Weights of a small GPT-style language model, trained from scratch on English Wikipedia: 7.48M parameters.
Each number is 500 + 50 x the weight over its row's rms, rounded and kept within 0 to 999. Layers, rows and columns count from 0. Numbers have three digits each. The size before them is the row's rms in percent of the matrix's.

# down: layer 2 MLP down (transposed), 512x192, rms 0.07, rows 347-360, columns 128-191
# gate: layer 2 MLP gate, 512x192, rms 0.0774, rows 348-360, columns 128-191
# up: layer 2 MLP up, 512x192, rms 0.0772, rows 348-360, columns 128-191
down347 100:426585542516646463610521477493527452549514543411510556463516404528470449518480449530449523392460536471473507510508467510392446487474452540503540476502443479548470560473456437579539453479479555
gate348 097:537496489376480570582624483548536563614605594535509501483525450514512597529471454439510555509519589502550508519553489440463444518530496541494469488563480508505504428418547491389515467532510514
up348 092:468514487584566397485467478435518452466509469463526543508438515541464458519553559508527408507509413416345529526423462483493391477557434433464457545452467463523588505498564450446489481516556582
down348 088:546474585533452455494456577410528483544414429558502471489527458458500496475567470507516465549566446474405506520449516470516511481508599500492413522434430488553488489412530362496456505525586576
gate349 102:456482462550522448524423440496518526535632559554492476421524575564471496495419546449484464481515514441534519626537535471473458436569518418490439491454483511529549437512538415479539493586536482
up349 110:470597464479512566401438525458476475521495497524465532490477401506561482493491494597589447592409530412518446473479485483507499538423403502444461493517501440550462559498503475571484493489496414
down349 100:472530503507561562427586473516487457612552493416523590516564477443432525592510517534517495471404528517542444533504489527490474438522502442457474477537397463556509537445556531473513476446572472
gate350 107:530541530506480497489426552516521432461480495601534524453485496522457501556513443443596472481547625515548524564585424604490493499461495486496518540483496498516581506538480460502564477448424463
up350 101:498507504501546492492561426493474442450474540568536459503449478515421446503512617522498527541538601428466520481528455595446473480536440502449458569501516503492595531442414473558570474549578584
down350 100:500535532531509416559547489449527429461488507488449528449438452506485562513507407512581486559511490422331500499422481511390502546573504504533531595483508489570509593409456480457566459559587518
gate351 099:487560494539509494502588520526645556569530490465499438491407552464449573367449555551517408593545447578606471472509554467505505476510500546483504444487525542402417465461532510488472477570472417
up351 100:521544499547494486583510555562410524540476488533483531554527466508524481516519595456391561419470516521499536500464432524519497516564469451470496440513432497496652461540611422475566535468511502
down351 097:462537505471533436467517491550547571498477487532453503518507496520514555459512530502428542477464481566497511464564528470530444449474455424488515444564534460508434598470558512533486574576457528
gate352 101:488488476523535471543450498436578496617588448547517609492554540510483521521515521437527540457518530449501477517469471511566541545508541390530462444496540455566494542481491397571471533481543521
up352 100:462530433395490466529497490583426526473534462496471493514375513439476468526517462503537444543516501522464472531465492519573586469476606518480547574507464498446546563404574627425492490461573526
down352 091:473519522515481422561486475560364525389554533533431508457376442523504509484496491475470554426489495500446464524498523482587584506538495502449549608497518504493484538501499603509473426479498565
gate353 104:439458513419565554479471482511537526472431502487569463493478461412530548526490585546416505524473522481496506505472455497516489579458579471413548451547480458475539563432449511555520543489478499
up353 103:498557473549533532522519554445424477538442457465551499452453565538478583459478419493582612526525443484492421456462454539525536487517531537592384474565504511459463457512507502457560400500494488
down353 097:391546440539441448517531492433496506546544483514559582572566540458512441436469499500507516428544415471498438562495504472473500528441508483502525516453475556490461528563567519449440404540512516
gate354 128:473522442437507406516518489553530513503467533592473508463477484433538485525522445455411489500503527457435542427410457510469551464420480497559577513507459543367506453549483467517537442480541479
up354 124:519450465578508502507404463475472514452541603497515464529534556542563470509526527553507512501479446400572394571567542514517384571606448518486360449545509437513489514477575544561506493515526433
down354 138:466518493419434480494509529461579507482423480545492476482546563562494494386454481597433528531503499559505606420494479463528453476435547520449581536529535563520512366539459478518551632494528495
gate355 110:430489559504459493479403504528485523450402534447490479499431533483442498428480521433539449449539504448561537499567457540458561583439575523498548431449411502481576463483523503470479349480516521
up355 114:560513395481524513598427550458455511524613432567601471574468441521635557504521444496512430505564409443445487485436546508531492481571531493501464467518518484437530474509505614597491567539528459
down355 108:542475457441434507568493346426567507527484494488571457431481518485571435482573564493482392492477385488520488590428501572499578583580446497506486451525538531500610494482457523583376588420522556
gate356 096:428464559491470545421562612570445533556508452535406512512452569538505539395410507508440555491511470543453557544557572514591536518518455531462468476449577535495539489478569418550367434580557513
up356 096:551494553491514498538604512600486545467483544470570476555438554539493559532553573517473497462483542455572577493487524497379520589541570475464458462476527579488551443505548513463529456495532477
down356 104:514397510517473514554498515482507625529507478565497503462415469379522572475451574524491566464570524511447481481456499470477519481508536486523429505471503602543546446538618559520589555519604496
gate357 096:447392500545449538447464441489502495550559398526435616499414530515529520438523494576518504462530431492444434483500389542552462468520531537523507438525556480418436456479505510549565525555550507
up357 095:439493520486531557524517511443562540490428431478485537441539479490503478508530439436453523508512559494444455538531549536510491496540596513501472493561500436452424578509496495466504462463547464
down357 097:476490538531539515506544517577484535565523604507451469439448484496609498527471537560571416413534435448523513564465460615490432530432458499499531468513523550555521593487469516482495442421419486
gate358 099:543463536525457467452549449449533454506585575498498463483503510505445555532558561483487519543489487536433456541468511474444505506457562518519400429495420544494469427519527472480530446464570484
up358 096:597505552499507486556550510536432517499484456540542448496561548531466568566616583507450555500479504468471468426538474549455483526504602557436538519506466490500453548464518473514495542564450509
down358 093:559465610501461518565468581494487549432560460478479482551545499494480481574576555524487468571454505417419524471541464545486564519608493541473516663496479470515484560479476467433590514512463548
gate359 095:525535535498520469512455428421607421454433544541478578532489558593414582522464547467503493500566494535486537489577431572476562487590541564474423473482485488562454565438461556416556516561452524
up359 099:595520510543552427517433493571510378483515470523522474476467545538487460571437549474547387471389471593481582544465522483563509523520498569480462470480507430475524487411492494536460498523483562
down359 094:468507566485574447420518424470512582532466484524479577547487508412471461532468470525507497516459491498476460511465465459521541564482530573443510460462451502534577533382551497464540448549445495
gate360 103:520491455550527462556488495581545450488508482604460498556591509460610402451553525508565556498478577580495487484508530522507433561521493477450594423444548454500449468500539481423494460559508486
up360 097:491525384436435441462541562555476495541585563500419469476495552482500487559459529480516531473526468555525508446508471484482530596547495528423455541531533570415491496581512556453468507553458588
down360 098:491537452527513403490659546575553513565511446542519557448480569529519501479549510465516500456605481456587529487578458508610501475559500534415475496540549563490525567479429484411571490516509533